Each number is 128 + 32 x the weight over its row's rms, rounded and kept within 0 to 255. Layers, rows and columns count from 0. The size above them is the row's rms in percent of the matrix's.

# layer 9 attention output (transposed), 128x128, rms 0.26, rows 127, columns 64-127
size [111]
[[134 116 121 129  78  88 171 163 133  99  88 146 123 111  76 130 137 121 112 118  64 178  90  96 129 153  85 127 148 120 119  76 123 207 195 128 130 172 129 110 107  93 141 101 124 102 152 151 135 132  87 163 158 197  75 117 100  82 134 160 154 163  71 138]]
# layer 9 MLP up, 512x128, rms 0.256, rows 0-23, columns 64-127
size [ 97  98  92  87  93  93  99 101  99 102  92 102  98 105  94  99  94  95 102 100 105 102  88 107]
[[130 160 165 135 204 103 194 135  91 158 119 134 180 155 144 172 150  95  82 111 153 140 124 171 190  86 167 113 152 186 174 124  96 101 129 147 103  92 116 108 159 160 100 150 128 161 142 158 165 169 100 168 133 109 128 131 104  77 133 105 187 213 118  80]
 [155  95 154 119 121 145 194  86  95 174 171 104  91 142 150 127 148 158 127  86 131 141 180  94 118 134 152 122 124 109 148 157 156 156  97 107  83  94 131 165 163 159 112 192 105 118 119 116 102 185 153 129 152 161 118  78 160 119 140 117 160 145  51 130]
 [158  84 113 119 153 162 104  88 144 137 120  90 147  58  88 173 140 116 122 101 106 131 133 176 136 106 111 132 127 139 160 137 112 166  53 193  67 112 127 104 121 162 116 127 154 121 132 110 115 125 119 141 114 144 128 146 116 122 157 120 151 134  78 143]
 [142  95 133  92 154 118 112  94  97  86 172 122 126  53 127 127 100 112 116 132 110 194  90 148  57 113 134 126 198 124 111 156 152 133 128  75 107 130 148 157  92 112 146 135 132 128 141 108 138 137 128 168 112 124 146  91 119 126 137 149 145 123 139  95]
 [130 101 131 152 114 172  93 120 156 125 110 128 148 108  88 115 152  96 104 121 110 118 138  95 124 163 161 195  67 212 107  88 118  88 128 161 131 106 125 173 126 144 202 151  66  67 117 117 150 123 183  93 153 149 122 191 136 162 172 134 126 117 126 136]
 [158 150 127 101  89 105 108 155 110 126 146 103 168 154 122 174 131 215 196 115 143 120 180 146 140  89 120 165  94  91 155 105 193  65 100  77  91 114 152 125  66 171 116 148  56 122 158 113 118 125 122 124 157 105 150 150 114 146 146  90 111 150 112 131]
 [ 56 126  94 129  70 134  83 109  73 149 155 160 153 125 153 126 213 100 147 169  69 108 107  99 133  65 167 103 173 173 141 159 151  73 170 129 135 138 107 122 145 162 102 146 149 159  94 171 147 111  77 147 138 179 133 166 140 133 166 173 125 167  98 144]
 [147  96 120 141 113 149  68 129 195 139 114 131 114 111 136 168 137 154 217 161 160  91 132 114  83 134  93 138 143 134 175 115 149  71 173 121  91 159 183 156 209 148 142 115 122 154 125 112 112  96 121 123 136 157 156 102 132 125 117  89 154 123 142 134]
 [ 77 137 108 144 134 137 145  87 108 153 228 147 114 134 176 153 102 129  81 112 166 116 147  97  83 127 197 176 145 148 160  89 138 181 130 134 130  67 154 136 121 118 128 147 145 151 136 100 133 185 156 151 187 145 174 150 135 180 150 140 207  95 123 141]
 [ 84  82 162 206 169 117  96 106 124 149  98 124  99 115 162 104  83 119 136 114 128 113 112  97 102 138 113 105 110 185 168 107 104 154 125 189 229 128 124 129 122 126 128 130 123 148 159 154 137  97 137  64  98  90 138 170 165  46 110 126 210 127 144 122]
 [104 128 157 126 101  96 187 117 171 159 142  70 134 164 112 168 111  90 180 106 117 122 171 121  97  70 197 123 129 159 150 117 144 174 126 182  89 185 142 115 170 158 138 117 171 116 108  73 126 100 177 130  89 116 137 124 112 124 116 164 109 157 124 181]
 [141  89 167 104 152 177 167 120 144 181 120 153 163 121 118 145  80  35 176 124 150  68 134 157  77  77  86 134 101 105 131 126 142 161 141 157 117 141 156 110 147  83 115  94 128  91 156 145  91  97 149 153 155  98  89 124 136 191 119 161 129 126  73 117]
 [112  96 115  82  87 188 144  40 155 182 107 101 151 186  83 187 109 127 130 120 180  99 128 144 121 151 173 183  93 139 166 115 147 122 139 211 131 114 132 126 128 110  98 155 157 184 125  95 167 176 117 130  71 123  88  92  96 117 158 140 101  86 120 104]
 [151  99 114 207 143 137  50  95 150 187 169 113 112 162 145 177 100 107 172 114 148 151 177 120 174  50 105 135 136 132  70  87 161 163  90  99 163 113 151 103 138  91 154 139 105 143 119  92  92 102 110 114  92 195 103  86  82 118 128 148 140 138 131 101]
 [135 171 124 125 160 135 126 149 146 111  95 110 116 119  67 134 125 157 145  68 192 121 180 180 173 128 136 150 150 108 184 133 162  61  97  80  52 138 119 108 114 160 144 108 105  55 135  61 115 101 101 106 151 127 121 142 125 184 100 129 140 154  84 152]
 [197 172 190 155 129 107 206 124 120 116 161 113  95 102 165 156 149 166 121 123 106 129 155 136  63 117 104 112 164 151 157 116 128 111  77 182 109 107 122 171 120 156 124 146 140 110 138 136  79  85  97 122 207 123 104 129 137 140  74  62 138 142 148 126]
 [142 151 154 140 101 132 137 111 117 124 122  93 134 111 137 146 107  95 140 167 159 189 123 138 138 150  74 102 139 170 138 135 173 150 108 142 146 125 135 150 109 121  64 113 163  92  74 101  88 159 126  85 134 212 129 133 118 124 132  95 170  50 182 146]
 [148  90 122 163 137 106 113 158  81  69 107 149 145 129 109 135  84 138 218 179 109 177 145 119 171 117 146 155 136 161 128 112  83  96 141 160 160  90 138 100  98  93 129  88 115 158 154 111 142 148 108 141  83 144 156 156 118  88 138 118 130 149 160 151]
 [118 123 153 124 120 132 107 117 137  98 163 129 122 181 171 134 134  90  96 133 112 122  97 165 141 102  76 116 168 159 131 187 146 215 149 114 129 156 143 167 132 163  86 103 101  88 160 129 166  53 135 138 107 137 115 160 145 130 122 160 175 169 146 140]
 [146 123 123 109 188  60  96 127 124 156  96  84 112  86 130 109 182 101 125  88 128  88 120 127 120  88 173 154 161 114 158  77 107  46 147 150 114 163 143 101 112 111 132 115 106  94 165  64 107 141  82 134 165 135 106 110 151 131  79 106 131 136 132 108]
 [ 82 120 135 141 116 147  90 146 166 182 140 110 104 139 102 152 117 127 135 100 152 102 138 125 126 197 115 136 125 227 145 176 109  64 109 142 104 100 126 117 127 101 125 164 182 209 165  88 161 102 129 109  69 167  96 135 195 126 121 122 104 131 128 160]
 [119  88 122 145 117 165 161 147 177  95 177 135 127 172  66 122 131 155 102 168  93  92 161 121  96 123 113 141  84 110 159 126 166 138  65 114  86 118 151 139 128 141 135 136 123 113 113 135 124 188 124 172 106 197 108 152 115  81 145 122  80 106 137 163]
 [162 138  79 108 203  88  87 109 155 160 147 186  81 124 160  67 133 109 128 122 166 115 158 120  76 105  90  73 186 120 106 183 138 153  97 174 116  99 150 125 139 128 102 158 115 138 147 171 128 125 132 151 115 147 160  93 129 152  65 173 117 133 132 199]
 [129  64 154 148 158 190 163 145 164 150 170  86  95  71 152 147 143 116 186 107 102  77 109 180 127 130 145 155 108 195 140 142  68 139 139 160  83  95 114 155 121 204 110 112  96 139 149 114 136 103 120 137 168 134 127  75  85 105 161 109 159 124 125 143]]
# layer 9 MLP down (transposed), 512x128, rms 0.273, rows 0-23, columns 64-127
size [102  99  93  93  98  99  91 104 101 105 108  97  99 103  91 103  94 103 103  95  90  96  77 103]
[[ 98 100  67 174 119 195 110  99 118  95  71 148 148  80 162 155 134 147 153 169 121 118 142 160 143  72 150  96 111  87 118  84 115 121 131  78  91 114 148 120 170  93 138 126 109 204 157  79  96 132 164 109 154 133 186 123 110 149 120 115  88 136 121 126]
 [128 138 117 109 133 167 124 120 115 135  76 151 114 192 145 101 128 157 103 139 123 158  91  95 140 130 152 128 135 175 104 121 156 193 125  96 107  92 115 125 119 143 143  73 133 149 140 152 133 159  82 131 125  98 170 132 147 131 154 152 155 109 138 171]
 [136 157 133  61  35 147 130  83 179 109 133 118 167  67 138 122 125 142 142 148 157  71 141  93 162  64 102 141 147 155 105  78 158 182 125  85 120 141 151 146 120 149 164 125 111 139 125 150 179  74 165 178 119  87 137 134 149 128  89 134  93 106 129 125]
 [139 147 166 144 141 134 107 120 120 196 154 110 160 156 114 126 133 130 133  64 100 130 141 136 135 119  73 100  95  86 107 116 111 109 149 138 171 120 160  82  92 114 111 108 162 109 100  95 149 187 100 134 161 102 159 128  82 100 131  99 162 116 157  97]
 [ 98 167  93 121 141 154 122  79  68  91 161 105 104 172 128 138  88 123 145  56 122  76 121  88 135 118 101  70 131 175 136 127 122 167 118 126 131 163 136 106 127 195 107 118 140 106 140 168  90 145 164 117  96 109  96 140 144 154 109 176  95 115  92 158]
 [146 151 102 191 127 141  80 128 151 155 145 100 140 143 173 110  87 110 124 137 100  96  56 105 177 153 157  61  97 156  91 140  67 145 183 169 175 105 132  90 144  64 121  67 132 101 113 125 154 122 138 155 155 119 154 138  99 147  71 139 104 135 128 100]
 [114 114  79 141 137  96 142 139 132 141 160 164 158  93 108 178 113 196 100 160 170 102 145 138  77 154 132 140 116 118 160  70 126 214 163 113 131 114 153 107  88 141 161 222 136 133 124 107 134 114 146  93  79 121 123 109 172  86 147 126  90 154  97 133]
 [ 96 166 172  95 125 132  94 116 126 117 106 146  86 193 122 197  85 132 107 100 113 172 144 224 125  73 128 122 159 124 146 134 151 151 188 157  66 188 105 146 153 127 153 143 112 145  93 137 152 131 150 148 115  96 154 129 140 117 124 116 115 138 123 187]
 [ 60 150 150 123 150 163 152 100 145 139 142  95 171 132 151 131 162 119 172 120 123 123 159 161 126 140 200 168 119 179 131 105  77 166 155 151 103  89 147 134 112 102 149 124 110 149  92 132 136 131 126 178  69 167 170 185  95 126  82 116 147  56 116 154]
 [193 152 122 124 158 110 162 181 173 146 114 120 113  91 114  97 142  90 101 145 136  92 104 156 140 115 170 131 136  93 169 114 111 102 128 118  91 151 101 164 152 115  73 102 124  73 118 149 134 116 173 167  99 117  64  92 135 158 157 145  84 148  97 177]
 [143 118 117 155  81 124 151 138 149 122 124 123 157 160  92  54 129 156 128  97 109 172  83 119 168 130  85 152 151 132 128 141  88 127 172 136 121 132  66 143 148 141 117 101  55 188 104 146 115  97 111  76 166 105 100  99 128 118  90 154 134  82 143  78]
 [ 73 122 146 136 133  94  55 129 101  99 130 111 161 136 169 162 117 108 129 139 152 150 112 108 149 218 183  77 189 187 129 167 148 130  87 117 102 127 129  71 134 106 162 182 111  95 172 160 124 139 149 215 105  95 139 126  96  70 148 123 153 132  77 129]
 [114 107 128 114 119  90 132 168 106 104 189 156 149 154 137  73 191 151 138 105  99 119 115 158 113  94 143 127 164 167 144  55 124 150 135 147 115  91  91 143 173 134 113 112  82 178 215 115 132 126 115 167 128 141 160 149 124  60  93  85 120 148 143  87]
 [140 115  97 189 144  62 169 119 130  76 160 116 164 171 126 112 124 135 191 120 118 165 125 137 114 149 147 107 127 140 110  93  96 131 115 122 139 156 102 136 150 178  65 153 124 113 187 138 186 121 126 160 160 144  97 126 137 110  95 144  43 125 103 188]
 [164 102 132 107  89 119 134 139 133 128 120 130  82 125 139 153 184 113  26 115 112 119 110 113 129 125 125 172  67 123 109 123  91 129 108 122 155 106 174 148 130 105 125 145 134 163 157 169 126 175 117 180  85 141 163 111 129 121 146  76 127 151 175 176]
 [118  86 135 114 123 147  82  73  99 138 166  82  68  96 149  97 119  73 152 163 150 172 157 128 155 117 199 153  98 125 170 136 117 143  98 130 124 128 160 124 108 114 113 155 130 106 141 121 150 125 134 157 123 161 172 152 123 140 189 149 113 149 150 122]
 [165  96 126 144 130 127 121 108 166 132 118 172 159 117 170 126 103 105 170  92 142  98 130 118 126 129 188 196  85  86  93 144 111 109 187 122 180 171 196 146 160 111 126 168 137 144 111 200 146 153 179  90 108 152 200 194 108 193 136 123 168 160 143 104]
 [145 138 100 161 118 132  40  45 102 166 147  67 154  72 137 166 151 184 132 138 103 148 116 116 102 124 134 110 120 194 123 146 138 139 111 108 104 153  80 106 107  87 116 166 104 118 104  57 110 122 139 164 134 168 162 126 129 152 130 130 155 145 180 109]
 [110  78 140 172 160 188 160 100  92 145  75 147 107 148 117 114 134  92  67  55 163 123 132 104  94 118  82  82 183  94 131 126  90 131 116  88 103 135 135 159 148 131 160 150 134 101 123  74 176 114 129 138 148 154 103  99 151 152 118 155 172 145 166  96]
 [ 95  56 108  95 147  73 171 123 132 125 148 135  82 139 137  97 118 118 161 167  92 120  71 126  93 183 133 123 113 127  91 123 157 133  74 194 100  90 175 159 111 161  72 104 181  86 201 169 152 114 139 109 118 104 147 214 128 103 136 114 114 135 189 106]
 [189 128 174 122 187 136 144 133 157 126 191 139 130 132 146 181 117 155 193  95 138 151 141  78 146 105 149 168  86  87 109 116 143 102 167  90 110 123 142  87 159  99  99 132 142  65 125  83 104 190 100 129 139 113 129 114 162 135 130 120 180 136 161 148]
 [126 182 130 192 132 160 163 160 106 127 128  60 158 162 165 179  91 115 135 170 101 131 127 100 166 146  76  92 157 130 123 140 180 119  91 140 145  98  93 149 102 135  77 107 118 138 159 111 129 127 111 190  84  76  97  76 122 106  89 107 108  58 177 193]
 [141 121 124  79  95 158 133 103 121 206  89 135 122 102  99 154 170 130  87 115 137 115 117 165 152  90 142 153 138 195 149 180 154 135  82 154 164 132 126 132 154 182 135 125 143 130 106 119 105 115 122 104 107 132 120 188 167 123  94  99 134 116 175 155]
 [127 139 119 164 107 149 169 109  81 134 174 114  92  73 166 115 184 120 142  94  96 109 111 163 151 176 134 112 129 135  91 191 131 122 124 155 171  82  63 158 138 139 112 114 134 145 162 112 124  48 117 121 122  98 151  84 182 120  98 106 191  88 124 128]]